Each number is 128 + 24 x the weight over its row's rms, rounded and kept within 0 to 255. Layers, rows and columns count from 0. Numbers have three digits each. The size before them is the row's rms in percent of the matrix's.

# layer 5 MLP down, 224x448, rms 0.0536, rows 0-213, columns 0-63
096:116143094108089117111212190103132112144098163113136097133133118101153116173114116088119121114126129116093164128108174107160112156142150177162146126121148142125112171127170087151144091108117101
095:142150158118134166093084162116095117202136134160145099139121127103132153155096123112133147131133092143105127133103099129100136101141141152131118110120139133129109145144078149121120135114122148
092:143147126122119102159080118131134112172093138184105110156222136124123157146103108115144141117115123200115160134149090144148086129125106166102136133134112070118124147114129172085126070110153178
090:145113113112115140133154125085122151129084158140141135140108158109114141091158150109156144125178150142140170096140092096176167127075115149107129144095107082098135114167131109130147144135104141
091:106182174132152124147181121101133104104106145111147131150147161131122148092138100108140135104180181118185164140134132108066172101146152128127140147106097156111146161089114139149126095138092130
095:093146151150104126113140128142109174151155122116097126140101128107143104081130137140096112144117109133138106113116136111112135160119157125162127132120114095145165147148143068122161142164130112
104:120156130129137125121132132085106108159188124107159175170147119122160115117099150142092099151097107130140143147152109114144117136132148129112134118127102107112090115157135148130145109107153119
099:152126108146113085125131124133127150159184102123169145113116126126152114132165180154115093109126100142127114133080111107115159128084139141127105146149158136139115112126156141118146119120145104
096:082138169144127110124124132082142114116155117154138137130115083115116105111117122164117148103161122131112148117141096136089106140161127101117146166129105167144165151136106130133151116142100117
097:144154154136123171150121128147120095104133111196142119118151115164119129142130101138135173153132143132129129110127097168089132113132107074108140124112164131108171141123128115100142176159157158
105:156122150105084116142119145150143152090133114089109113143121110134161154148135155117106107113146132115144145151136111098124103118098152108137127111087138127094135109144113121107149112132124108
106:148122130128134141177119150174125073144127143124175127131176126166130107143121108136111175135144135119133097161087124124119083074124101079118119122061125152154123148146120150109122104147122136
097:098178102115070129114161127119131141102137149129118137164163094096132110142136130120109123122118089124076088130106089082123120121109071113114164104166094127139124134161144095140122141139176105
104:078137132129155172151125188116120193156111162117120118098135114134103144098159163153112145166099062170122100103111162144144113130129136142100069150117106145108137141154130121137140157152149168
099:116096152084152139092086093106091142157137143102140080116133128132127131117107077142139126112109148163098148124151121140137140139110142120104132134116141148208135139116120114162147124129182189
095:130138135109095083086157104135115076123141109128130135100152094137070091159145125078069136089156168127103121042105110119107167131122126111097100179133151148091119094118124151091101125141128088
099:101107090048160081120115170108126128113103115143103138159108123148146094163075105135130143093155145138124110121195140177127111127151108135148151115109095158093151130100161205136146113202154114
095:160142099116138100134166103140104130119102106090148143123095132142087144132129130145138096137115161078154136117121116149154132116146105111094107079120128146082133116119142122133109137152129125
096:087129157167131151132140127149118133125153093168133112098122129138120142170102160114126148107133153074093103114102149167148108113113152117120167151139139127113120124130164140144122142157171150
103:167130159160133120141172186107099147113140123118137138091154143136136128124147116144132142157147100121157122123103119142180123153082169108073092147095116115138136124163176160129143126088108144
093:114117143145149136096172126154099110127184073113110141180141138137124121135116119147053140103116162155185140127150083123118140169083096117141132134157138160125137140150071101157125134141121135
093:106107155179109140137131166095102112165133117090120106136130068137118128132106090162118154138114159144090137106120117156108152176135121109084107195145100126128128114141129104104098095126125080
092:106099104144116138136085165150145165118129133141129101096128134116103101112131126122142159111170157162144125118145128121107116165090151136122095134117107128117090106083186131142182152184176178
103:141133095138099122080158167075119139123138149109116110131124145139098104149153166101119127139124147112102134148137120147125146096130116146148125148146104117135132094096121136124129151092153122
101:113137144138087118160085181097150076100117137163147149112119097152108134137106081146164073142154144138131091127176123130142090180111152134152154126152092131130160115135167150093102155105143142
101:166104143112076156143150195162144116125190120139101188148141161139137139157149167143131114153104141135091101129135107111151143115137106131142108086098102120157106157153118117167137118109133129
095:123115150105127117120135150133138150136091116119131136145099127117175107142137156171146154129172149121158127099133111148114145130140099113110145076120170108119131097138120122122127132111145099
101:107134108124110111132115139148161148122148112161113139118102092140150140091167108128148148127110136148130097175143145119101138133098147107148124183103105114144168132151140126136140140115131135
097:159086169120105156085142156131121131131140101116191142080160124140089132126144126133130128127127169122138127131114136104181100124108137156114089075098085167127135144125158120146110133126126133
095:115125158144177098112145157169149153109148132122143099154147134113149130137088161103090111138159094130082138071153126145132110149137146155108118091170188106134131169102145140121105127113099068
101:120108091164103113167115096102124119143155151132152119105114113134143094168123140129094100146074125131196134145073158106146111172127095092127124129158107145135108118111092112141135159096146134
102:116137122108165075161160147137117078111122115134098179177133092154133142118118140129141128179133133088132126137121161118066128131121138148124119076139133143102107090155153138134120101112156139
103:111166135102103100153105169131103131106092116105116113126124106143145129128143139152118102146146162117145128129162125179122148146129126127122159112126139089082116138118114153151134123138141095
098:105138115149132141138122096153151107126117138106131156129177116117121121140127162153091141118091106106124094118150152134138156198134111145134155124103114156148160161110120134113120173103128156
092:118092149191133149159146071151114086122124122136137170139093113128141116151168094099066109118143141135154138172145091144135129098085139131092111156124106117120089136101140129147101098113145123
098:097105133112139129139112135110159132163144139103127137095167130130144136118121178188117062113162126136129132130134143131139109096109168128148131115137138142132141140127161137149119135093112115
104:144121169154131116127144160126150155123115106091130168090124157127137158160124111111121106157150122104082112135161124144097113138150146139164145115123156119144156102134134119087115106097149128
099:122142109094158123137110156080114152189115150131101105151156172124086100111111187125143103089133110143134094130147151121130123131139099110119125121096147134142119124135144120143102114111127171
097:081151124109087114136104131146132111096140115131125123103107153126073129129098114170100115134081147131142143100132130137101146119160087145114141159129156157122097124096136152144099111097133132
095:137100151152118088120112119127127125148112145119103114125099149132134145152118138089145141089146104128113145078138135115109154131104144153086140118136138129106128137106120108147160123182125117
099:122111113111109138097134110154126143102142103123079124115105086120111109132098099107109117166138145146095155149119104123165114110090132106119134145148158111152118165089100111130143170115107129
099:096120104044119116113112136139105141108144117126140151125111125114155128120089121149113112094119132146166162103126121128108124110126138137126114115096106150161170114114172101179126125173127121
099:118196131180116143131089149122137117130135070116092106133146150115120102137141102124111134176112112133132134148148102142108154100122129105119099162176151120101072176170153107134102126110131105
101:090106130118181104147163141083170143118106175118134115071105147067085111132104106104154127097078139105113139136117138130146082118168084120121099088108085156157158144092187160084154140143145133
104:152129121099155089152109138126150114132148128164144069122128153113124090146137136125127108107161140132101150161127136121118144149113110109126117141169179115093107081141121142167163132125104109
099:141125141113187171081123093162126101155118160117103088138138110130119151094141148113081100156148117131079158132082113122089142136158105169109103103088101119136118135126101164105144134099119151
095:122109186156150135128163146146113136133109146140115152118124117111158105070163117143142138116125139125123119120132132153126113131073155114141142171116130152139148140121130126156142108121098080
101:150120105112125154085162127140123146116121087111150103109148125097150079163131119145128120129110073124121098085113127136125122118143130099105147107100116124117169129121098109095110132142163107
106:139161107186127149136133100078123142129146127146145084127143100144140123135093133100106108061102160110129119156160091149129125097117115138116134161152123169145143109146135092171135155135117188
101:130139134188100147107119126134126141195120094142130128097145149122188133119101090115117169123149117134120102120129130137111180146159140091115144139111142139112156123154095102097166136130150171
100:159115147126111121136087149132162107126092147079155147139108121158099104136177115146123151104175106110133129096115132150127107120140124159137130110123097132145087191131088118153061143146133133
100:167167107115140132141122125123146135135113130113097148097133127108172151101113124101148156133150164126126133122158137166152110141138122115146088145141108122136133145102120117118201140182179116
099:121153110123088098131115127108100124127140133112131125139094119121114115131106106128176149143063177083115146122139105110141109136148110144145125140148114147168107129161078120118123186164104097
097:100153096137165189119117138169116110123107110152155111143123122125144165085106213171110147148101106123132146118150092140108129143165100073162101135106113111124130093127149100159149152147113126
101:111122157139121099122111149137145165115119114121132129090141076149118153111139112110131141138162101128120135156111104137149193130073137130115148119145119113097159099107170095156159090102101099
097:138127133122144112126115154145153096079128110130065142158134108130140099158154169122171113131121133102135147136095132126136101108131130167145162121112106130114112105129149148095123105175120131
102:158107138139166112129128126131125107122112117104131123126107144125137101196155135121165123139114135144129124128131123121108152162117105136110130129087158142136156153101145133103173136065132133
165:155138146114162126166118151158147083124094105144124124142161118186122105159123088158122186119158129150138114185141127134124132112131127094134151108141122140118113133143124159118125085137141148
100:180137113147130181121137106170104125135129110116154115137163125113119136105099113103120163131167094127128133110123130127132146116127165098158123078141080160082109123116147135133131123139140171
106:153129127142075117110122120096139124107150122154105134166118100161132121127163136128164141122125121149106140136140105100086109135150121115125145104140149109093104150146100115132097125145138142
100:141154180115166139158113114095158120149150091117131127161122113144153113142138083126136114118156111091157125155118162118144173113127120111124144116127174120122097138155135137145149121066127161
097:157078117136129134122112139074136179127158116157051186079103164129147091141118126133106127098115150119140134169145090178110143148107102095180160130183138116111156125129101086130118138137172129
100:155139091108126135123127130122133146125110116110111110094123150145157138120116158126121108124092129092139150149138173128075108135155145118150145125166100130133124162108120149110115111153074118
101:099118158151108152133115170128086155101109121158117192113129104136148152147126169130112152159191101131172141127115150106133174106167120145144129147090129113149092148086116191123172124120135146
098:154154129169117142123147138098089136113111120107104150151121116128123126175155116099159133210135131096169129151105130170104124122123127186096116105133114160149112125171093102137125153113163140
100:117116134150132114100116117129085066085125105164132149105126150143133137164133075110151140147136169127099148122147139158124169117122144137145126123150156176138112106114127108165149112140123138
100:140130136172115161147138140152099116147140139133161142086163103113152155135092127134134122111151140096142115150088145150091121137076111147113122128103161143159108130123106070139113120142095134
107:202117109135149108135139127147145147178104152123143107140130151125169141114102121114139118137165110136089072155163110109154171124107140122095092130152160099105096099158140102141138119111157125
100:138118088151155137169130127174134122135082104113136112106146123134134154106124093123122152151117121149138065097190120148134175177113110116097115115118138093109124147128149164149168130097109142
099:130126105110103115109144140073109126135102142097166141096107156134142139101133133109070136115088114106115150129141123114120100094120173137104092144147131153138152109110095133114148152132155160
099:113134142149122155143086130102159112127127138152160065141125125131131122110145121103135162100163115126145169098110121129130101163166108084115115148128104115128119119127101119136135101158130153
102:112117110122118121107175131113124158102141130160155146126143140127112161147123135130142153072099105116097175132127149126165137144132090154130116141149163171118135129161177151122091165146174118
102:116117106122143161130143122134115128115172113148158109158098123136106108125131166105106133153133100138098141112149110145145146128094143116130093138133125130155159151154103111085139160143126112
105:149116125108135134130112120184168113151154144108097164128159187098093137151125149142125125147159126103136145125099111114147118102149146158115152156104122134144128118153149096128113116123157097
095:143094116133132151146159127127136137146092138111139164116124159123134148124167104142128073107119126119115098126145121113107096180121129146151117166145108115111091122115140094134122131185123182
104:152139111129172150152125138123126151128159119133109170160155104152110149145129125134135113084143175136124151129081062146089147089119132111122135117108168131065130123134146141128149124147180151
103:074104096138110127173128077104112093153157124162158144167110153125113124121112088110108117111107128115180149158090103098124133129093157115121093138129115155146133158142125144120160101074133104
102:116174064097157131134159149129148149126118156140165102091123095133094163133103117101126127072135111157107128097139149135140111119135136135189109143133123118144123154158162133121112113174106125
102:100148100109114145155128092144164150134143103126125149145124138166158118128147123039110120124100089122089126139110133112138144150154135144130123155125133108167120145134142144145126125131147146
100:116121184134149130161132147105141116123128109158123123152112146135176136101130136177119128131106137090137109157109105145119189139096124152093118122129115142091096127114041123100119138075148130
102:107146090117112084092149094113137066149156128102146136156124127151114133153116079086149120127111130112094080121131109103116128084109090128144097099136074124111148114111143118122084130116099144
098:099150162140098136125111126091118135142103137122072112110117128122148106125121146127135117154114111095102085120133122164099170137142110104125137118097106137109114092106143145099124124146091098
101:098173099105171143124135124094090117162166151158105104142141102160147162117147135101110101124121163126115170087104135106092133139116151120078121121168097150156151160105152145096120144147128089
103:116118085164146149134173119127095186193102115156136107116152116127162113100150144177125106125106118126112106113109124081117109117131115127142136138134144154134170143138129121097154131075107107
098:103134145171139127132109122101123101142145107088090117155101103100118166158206113109131107117136102117136129095126142129114123147106161137137122156154124186091134124123126157109083151134114138
105:186144168157130121098100143133127152150162126120076104085171094180068093116109134144157124102126126129146134111115128141089106141112083132137130109110118140102120121134128122121143183140123151
105:163138107087122162195136146154169171128121119091129096165140101105171156154119064150166118117136113137111118158140142110077133104180086123139106120135136107110127122142139132129096118169123139
094:117143094123099149121125164171168118118050170127134102166134152128135142084158133092153124094141139100127116088160150108164146155089107131165132123099112137125115129113133148166107129099114115
099:109111140094095175108152117119138122100106098077160125162122164083090144129116118100145171090123128104099161163129093102125131143158133130147154118126157089104159106122124102150114143081170127
101:150126148165133129122117122103105115138155141138094121137133108132145146142145127107123138109113146128090101145115125101154106146177149138094130124144134131133151143100126118110123152113140181
093:155099086169094102150099095161136159150113141103100108105110123108107108112200131136115144135099115145132166119117118132181128149153072129179126100140152165131122138214140150114107143116127102
104:130161133084099169103086113142101100147152173132155151113147096143149122151120162123165085104103148147147136182187151118106106127140121164139119122116151146117095165106163122130133134143117118
098:121135129093149109122128124128107152123176122132097148100142134149138148103097159099120091147118172076144139115101147119137084171162109131106117132150039098115119150113098093141125137143135121
105:145112142130088113097144108142169133111178155123142109118140113160148129118151114129145165152178144121101155168142098099128144099108123135121148107114124136115132091154152096158171112121149107
099:131146089156148154111110118125153163103129153119103132137113137111114135139069150137132102122106098032193144130114153111115150112096123153095158132119110160134119156104142125120179124109116133
103:146108111127109131134124136093134147151139131177138126110126146110132148093181111149143129127126110139093159142150137116096135142148092140112114125112122213162134135147113123129124124155103134
104:106103108140155124166114137143125111148124095138077117118147140108165090092081127134088129135171100116145145158119133120136164157160170127124143089116143120094157166135153146158170129138124107
098:095160143149113127144110212114140118129144115116090134091154126098120137149167084131128138162118106134145109105130138137127140115144155134118136168068133141116153114147098150124153105115129127
103:142151131127122159122129120132127116128129134138142127126117146130117113142182142142177119101147149093146083115103126126152123113090127143093130171113126114117119102092089156095109108135142162
100:120135118187151103086140085123095084106154075143097134097141103145107129141147119107123130140140133093112137127116144106128109052153118169135116146114124135120081166120137158122125183141114110
102:100118109074165133140094154107102083125159133108142121132143190110119141157103167138140117136114122110140122148136141104114161125110110108112099150135152123138182205114109072103139148127104143
098:109117096139082111133107150084099127151105160108149155137168134145129132133142150093102152151146140189143152101102154109153166124102082172123136124127184146133111112142131119117144145160151120
097:111153123120130133135114094139117106157155137160151148138114120129119119078136156128128097082141162128174147104143117118123104094089100101107154189145106106117170138115136133135142120130119092
105:137172095124151155094113150145161125153190124127101108126136126159104184111137130110099101121123100188164131129153129150160125129106111095163148136125127121147130129136152166133148127143113126
098:115159157109136131103134110119127120141127112110154110120096132165116123161117118113157110126135106154089129096105133107144138126133132142089158099166129121171170122140107123139127148118135127
096:133137107077117100123147123130156184139126100126126155135107091119162168119130081158109091171090124132127098119129098132124159135159123122143100068106150147115134127160089157089162156144135121
109:123146168130149111157125121182127084121123129107134096117125120149121140105149137115109174120155167105141152175093124119106089117153154080139131089142067156113157165124126125156128120121132159
103:138080139094161122138123113136117146111128153116128111118176170116109125126153151130129118157122156157172162117144128094124149113112151148108153142136152105138171136099088165129108112093121147
097:122145131136145132117180144175131144131114100081140138108150086149158127132153121135106085165125112129124131124116149074142121111103137101149143125074167156087126146109081126134071122121139118
099:139154129144106114158128153134088107141141138113112171096109136100126161171134119134109115165141132125160131133154144177113090117155092099129148113133127115109096156126131148112113162110156156
103:104109130106149155107119088122115116127079102109164106119110128113156166115065159164139138166170160129107111138155127100100156151155119165128198160169146153156127113167107134144116118130143113
094:145124165133133120139108159128106117140094058185154125184152121143136097132120136145106131130111160125150116181094124141134123164156124116131171140128093106137100105140133143148132126141127140
102:072130131161127112158129113104135155123091124118123120159134129175118125116151150107113118104168147119117180156101131131161156099098092129100100129118160132157155130122127103120158145090086144
097:090137155106134101160105142129130090123120136139144141126106109145160122157142121091193117124123136145141079111132156145111105092178148114130124154113114155109139115086133075140127120110116124
103:107117146110105084126100116104115094098063147077121140169131155094136138191141145125113121154140084123161125124141159133132109123116109158131118091146102132101166087125175090134085104124132127
098:091166134139157138143085156135152131172122117129108119113137087134114083138137139118147134155127118140100103128142109144161131093111142141121144097116105109150130113140110102157133148122129165
090:147157133161165100143091106090178136121129130161120124107154092141127101102112152132160091100124089150096155156121152086138094145153121099122104146130072078077146133177156103111129105112128115
103:152133148110125102141159106121122117140128184112082154121132152105138119113123124143101130114157138118137140165133137098165142098141092136116121096120085150112101094143129137153144094128131119
105:151141169163168137117134130117154129120141147102105122105117091135083079113100117120115128131148133123132166090122094055177127127159101124096133095179151151136133135091101094089127098128140155
098:140130092100129139104158082086122173160104100153129155132104131141134101107099129089153097107094140169156140114107130122135134088167114126148148094077089162153142156126168148118152089103112089
097:112099124106129145110117135108150137150192184134120135129122159127142126184116130113134079114127117144125133142136162132112131123171151141138146134110137135146124120129113111125099112168160153
096:105075173114140136137126135154137155175147112103129142162115094150134118101109139182168109122132081138130102099114142149073117125168129125097131075113124113106121168137115126123125156134163106
119:181126139107201132138099106104166127120129092138123125135098109122119094179128115167143144137138104066121117168141163149108110135128101117120123082175139125114121112127175147120116147116116119
093:143186130080130120154167114141118108164150153116108120162119154104124148120134132145148155160124139138193114149141177090161125128110110120108183103136174174174089128079126090101115141096132145
101:089115066152104139083176146150121156128115151102116175114131138135117106096156115113136128090084131090145107108184127119175147132116116160127120110106112104148110102114105080109148142129208109
102:135128134122137145098134106072133154121154166156109126133110122104124147117176110118113166155144130147075093126129090185152157113127139107084113134127092108147131113082125145120109154125099147
094:127127141134140123120087154134143118125180143112124111154146097146070133082134180129094164144146149123140143142105102132094112114100092096148112130151137087126119119147119110084119152114139136
102:127099092087085167143095126177116118157109093134131084136131121138142159121136106142135150116161154099136131109172100116118117156119115171082131059181150139126166077162105174104114113099129099
094:109092161170135093110093100129137101143149161118160089099121134118134158106074190106133103126136102153156129147094108146108086083111127094134154168128110134113105121152158114145111120122098139
095:102126114135138106134097153073151113120144127133112096133116105093138095125180144076091133138146160123128129123115115164133159090152130150162178117183099149116089129071125143150125141121138131
101:115097115129133094154158083128164117124115113123141155143104129133128121164154129132116101135103105083147136103176160181114122108139115127118112133166117120099109120132085180129117148110125125
099:103089139126132113097143124149131132103152135155161095093092128099104112153117085122140144147139116144104081077124138113107129096112157122143091128099132111138131108111071148147172099143173147
095:146095148139127143113108138068107081106148104083119146141125109136159137091123106148126094109125138134126102147145139119113174101146172145137114146101161142127120116143127106139160133160103115
102:126106116119137117152114109097125098150143078131118142129137118151109095120160125139157109117152131099147097143159161147104116121108163120132129156095122128099147116129123118119140119160117132
092:098165095140130144108117171151089173151092146125127157092103154117121139171142108101124145103137160142154128148070100109146149142117126115101153148110106109113132141097125126105134115113123121
097:082138210102114129126148152140093121122134175123138116135136131159131140137094141107124148130135126110095156106159112142184132143117109138103179107121145067155124171103059110076098145118104131
105:132081075186107102112162142140128111156164119111119130155157140097113110098137118092130135172113121143122148132139115125122179120141134123144115155110092151135114117133126136132123143130132177
105:138137122167125158132148117173105128157149126081116129106159132139108112145139122144125119182120107158112127144109139125125095056134056135116089155147157081112149155123121110173134152133141099
100:101118114107162151130147141142138134103082094149108104107143096172163104117129131135128066092162169102163073131118104143141175157166113105122163131103125134143105139167079134133153155099136133
106:095163154119124129096103096114090140109145100147130154110150145120121104130165119167126116137147126069124104124116137125152146119082117119128106133155153120138115107120120115120126179177137140
106:087154179133116150079160147117122135110064169120163092149135104136126133148155140111153079159124193141164113127144164127144137157106108151088140132145169132131143171171108176163150154062143123
102:097140127111129139135148114118144172133158108138131152149119111136154136162140091118077125069158115156108142112084139086128148109135129134109126148116129133112177166089130082136161102106086112
095:107136099177119111099140114107135156142135125155146093113112121093140150102130153111037105132112162210124121135127078111128122099130125124096132084108131122190149139133106106131209102101136133
095:098131126141150118140154111099092100152133129136123143139130148141127111167129121149088115095133124067156153150112123158116138077114137113081141165150078108118110143131140172076112136137149123
102:162130126117131126083184157110151133143168110122131129125135144113135129124117135093121108109150117103132094096102145150161135166123123159152087109157127100125103126130135170136167139155157120
097:109071158131084116106120134113155141068165101109123156142158140102113132132123123103135119134135091167149112128115088067112150129122120097140129152135128136156105147109160141117133132089124139
100:082143158132126142155120119160133116146122128137154114127094091152105084098153131165132124140141111098134115160140143115139126183117115167108089088094086179129129116160112161196134115098098101
094:145105137125112158126102083104127135125090111117152110133131118109108120128102119175130081151159105127127126133108149118063123141136150131160138139143125103139088158117149119135146120118101100
105:122097144113124154142163116086074116129159120090118094099135149120154139138161123114135083119136134123138094120136138099128123142107141143130145133156134154127118139105167088158133112140138125
102:112089133126116150125141118098137133104103093084126152138105091096110140106130133104180116134096080128122109107062147127139128141145172111134133147126130112114112170101134140145123172085136127
097:147131148113139139128142131139109108088083122127131123132127057154139096099162124181118114168146123146161101138100178124150108169146089131179105128150112146163105157145132133143150108127163130
103:154138102172142094115166120133135153143128071123137103094113123126143130111140112125116153124091101135091101118164107160162142152155121112146121149133159144154098128059123139115123152173081139
102:159102101171149157154123081128169083169152120161151153152116100134158184145131162128070150115108125147112112096110132146084087112126137127116103116137104152080110105122097170128133111140115152
105:129123163113151151134117140140138110128121129152099141139142088167131150161125113112101105114088102115146100141119085126084119135100153136170065140128159100126109188129130126141149122112154102
101:111082117129136098084122092106134149108139095159130157125119159103110086138139114071124162173114128142120120126091107139145146100124150147117106176119131139152141118117160158174103154165105141
105:121129135118109129132176158117133123140131115099130112134100120102144143115108145131134149141106128126137156099150139115105132112189126130128136152095096143127136102117145100108183120100136121
098:122101144117142151097139154155136092142089127128136152129149150110126134130152141164123106082092121105178118115153153106158136103116151119103120087110110141060160107124150154126118109140097126
094:108112130107071158113129137142134123133132122076115131104131116139157141103089111130144175125171131135140090163099124134115154173153122168089169102145115142140125101136137127142159120158151141
094:105151098157106129142134099123111093116155107116149080136133129090105153155107150081121104113093148106104164138133120159108139116146126148094138125176144114116107154171117138153128134121119121
099:134156107143125158132162173108150148149114116108139136116128153118099089082135122122145138102130122115142148114155169152150119108088103105150118145114123096173115142127098167134098096133173115
096:104160125125154182127159160110148135087148133139121112106126116140132074155134114151107123079066091136160134143133098101182153123138150116164158126137167149156115131126147140140140109165108132
103:194125094159152137143153148092164153122144145138128119139116127131139078147181129115116182152139121107142105134081148134105129134103133125144102140159129117075116162125176122108146111160128141
101:122140097143155126153079147153153129148111139120136103156120135154105129161120134155163143113112119135100136144128156122096160135142115131184130083108117148091130108095133091110138150118138111
092:121153106115111163124128130142156153116124139154091078097115145123100105144131077099115119121120125148127124110094111114158144158110156143179126126138123120143133133129140146065127115135111119
092:169089127136115143114144143171133143127126142129114161149148135157139125111118130124148126137143123154103152158101128130126077139163146164176076091124137112182094073115124121129109160117115125
097:139149091086164111104122143104128168130143147105148136118118153167113144129083074131110092137140129117153104148126087098134158114142130091101143109127102095110116153142121147087139157172136145
104:156163128108109120131087089167127108138148147135159124166149124111134139134142156118143128102122116146167143108122087119130162118090155150146156114129137085156152131126153155112092146116089102
101:111168131136135112124109098160082113138109108147103089148103131118129132089099135115065117169118161103114130128142136140135124127144087116139133098155148139079101129119099125105124151144099188
102:111100140166085095140127157154083139128129140165125123139136110137158107106129143167123114133151112134169117143152120164119093104129150146121145133102132093157130158133191102175145105110162122
097:124166113161132127131117084125113134134135140204107098153153105104126182135135154122104137125124142105123180154113172137128117160188108104098143152107117132153098124153131094103128146145164104
104:135129116111109122106101121178144136111110113123133144129121146134121186135165133159133155133124127136104100150116191084115162130181116137133180147136122130133172144155098141094114155082135120
101:134080115126145137149111134150185106131122059095123148154130108106110091147147128141141144100129157129136131169161113132098098126166122158129140108087137178135106139159145123142107089122105128
104:102109139131134114147104119128143142132134098130101135101136117136144130121128119092087142112218119135115083134080130120104160123149110150123141132140114141128151152107141126102085129135178117
096:128163132151155167137129104169120121147111149131141100123100131123173117191120115120122112140104148131182139155142121118146105121144080106110078141097123118132135133135142152094141126158111100
100:186129160128128145131120127122102139208109151133104121126132076120128151109141059122138134148120178130146100165089098108146095154098097109135091135148089119127109098156103095105172121139134129
098:127141118109120132117181112100112105142127087142112174154107142129188136127106122126107137118121166106104119134146126160130142123138104129099149090117081162086118116134099081137097146139099107
096:102065126087154178104102104127171107136097122151113136121115151119099150121123151171100146090123140096113107125112122139164143144126164156149081123149116096134125155101151158167177121148177111
108:151160085173113101134110091128136091151166107149125113103111131138099137140128118135118125132125100118088146154164099180124142083179120105142140077106117129101106116145121151150083131120117154
098:124092051121131134150112142145114187115124134150096124123128124140122086119153118151130116112150106144136126103093118158116129153101143120119127146149139106092089139121119118099125145111125130
107:088147104134130144091133114089152114196137099110172146159137110135111132159141168168124142132116117117157176121097122124138190093099115128136164128181124139110113125105134131108074118145147116
092:123184107093140143124135118155117175146148105106107127153132140145172113169137133137176080149115169111107125125065152125105125111154121101148100133105141144160129101151116154102135147140156121
104:145128133137114107193123124134121187120133126111192093146112122133158080122127140152112155089132166134111138150116144164122067084103129097130094103147095104119174130152129127117118117119160165
101:086122160115103126121137148166137108076135129128154113102142149125149140106185133118120112107134102106114070118096159133133164148157134140165098155113128119111145132127149134128171153137122177
093:153151177144134155139143110141100136103142124107170119128137146088124128174132118161148126135108148102132184115172140108096119144137131106175145104147114124139093136083153186148145128146090106
097:150130142149132125132090115085156116143130071106147138118124097143149124164146110099110126121113104117089099148102124148127163140111088117109157149106119122121119110139112067145139163143161164
100:124152143188128133154088119157145137139114136118109139130090121143132143148152117106130111120119145133143166164114141160125096109144125117111154081074144137184113139108148132135161144165088146
098:158070115138144132146142159106165125115180165141135122116120117162131130097172135126135174127140096144083080157136130126067126118161147097123132156112165170159139097098137139140147130136103148
099:125152145144119131186104115109153087130123135124162127150139153124147157136125160130155137143132115116130117151139136126114150147113158144131108155140089138168088113170124116146147134143127178
095:138146114149151101176129145123129134164094135112123106135119096120170144112128120128117153131123090147167184126094128137141159126117129142131168168170155150148123136103096159106074141149122139
099:135132138136146132163119105106138124175144150151144094105110149139158093081112143145131113136111106145090110125090108151117156156117131117130088153140116114158158157135163131084120121119145130
102:148097098124138135087104114138164153119132138128168160174123116127130143136145181171133093132154091130120140141136144099094146153146154142136130140152040139130162137119138094072138122146116118
093:189142120142159121117126112113160167113137172177125129149150160127156149113116076124138122127160143135091131145107155127136124154123153127184077165135116121128161099189125124169104151101140130
097:123157131100136127115120122156115167116137149113145147058113124115158098104138135130171132153161125096123149147101132145075140131184117166150154118133122111104114084118107145112135124126129135
096:162126110136131139127113129123098152113145107151110148090130143127120140104121119094133143108127137117137117124110153111110110079137137131161130146127148119110106158157141064138117142147093103
104:108121078126161126178089132134147167134111154108145124091114156119133122098144134108124113112113133110096114072090126164119143140134145133107127158110092098137095130130093126113115154166143118
097:137148131124086138132123120133153118130124121177154129141118123106133118123144103161131141130144107132099075146137148139097114114123065061140087140111178144126100144188123106088157104091180133
107:115155132171105123101122136212136110132133090149150132125147147131151134132122147126103121146151082115116113094130157140155140157077140136149130073152149139098154113170150150100121128105069140
103:107154092130130131146136113107114151141106111120104110106119185116189116130133084115128072128153164138169196113149146129111105115133067107111132119120139075112132072114164134154107120133147139
099:133107145174135160140122162166141152124123103113166052160119122130109135176098079147152170143128138113145128122128143139112100091118109115142153090064074075051101140134101151111124116101100138
099:130161172138129149091101110121110075158141078133156197105142086200098095110098139143137134122136137108110125135106123148155097160124161099150101141137127152105146120168111164105093128110088155
103:145126122119119104145146177148183126103125129100103132163117116131148118138109084111171156135139171151159081156135123128173110137126102117117105102128100138117142114159171141108145136150099141
098:131121121117156152179112148118164106094128095100112141130133132100102152130156095140122129136088135129128117152112142201113134114115094097078138102171135106136135100157102083118150100124096089
104:084127163153119182165112118154153101124106122130101107152171086174083140081118100131120116122109145140132060137110137167110106158125151096162118101148142116117110095133129123145133113087143062
097:139106098149114107125126122093129146138134153153145123162105117108124134126121097108103159110093165160117140101101113163149080120140099152129139161157138134130096143160123100163127124108118097
109:145157101125093071103146114111197119121094120095127113168144146142136146140157161140130119145122134140124126130151102119125161116122087163127141119145159135112086122141149140171130103138128140
095:198151158131180139126110145159116147103122135119148110099158126143082112156087117095133153117127163135124137129117084140127142145144120113154134163102108156071089158146116101183107116133147137
101:097134162134160153146118100147108129158170127145152139161142095140096109112137090086109138097145194153126115160097104141206146124094121135120113146145123132120107139142129147174165112139144133
100:113088132147130159109127113101125117140116184094067138151087148138127154104113128160091153126135151152080160094095150134145138134133151162114137157147139141121133131159111154146104123108103094
100:136134119132121130140095149119116160121122135116097144114146152100192155109146127120119153150167187131109121110137142153161150161125116104050146117097138171168138150095134089116123088112127128
096:143140117152161106127153092136149156084143096111123156134144170094157133141094138088143114127117104164097152129173146136107211106068114086151104110137111129148113110101124073136113142115150118
094:152111095126084226154134138153145169094161128111132168187174135188117164145113131110121148112142118112148158141120091142112155136137092108115136081105135108115122158168131102096179150164082087
097:108168136122153142145141196147138140151166073130148154100128130137103146188080123125136131104149118135140158125124097129153139138157110143110127115077134117172174147131076193167144133122082118
099:114078082168147093124089118093121153114169104148132108124192113136098100123136118168127114110114105134164176129099130115132112094126098133120201155152092131126109091141152105131118162116117142
096:127110096120099113137136053162108132090139081158173092150098129131111096124109098087104130098088137153163135115117115161132113103141138123100136117142138127119141163098124147119129164136143145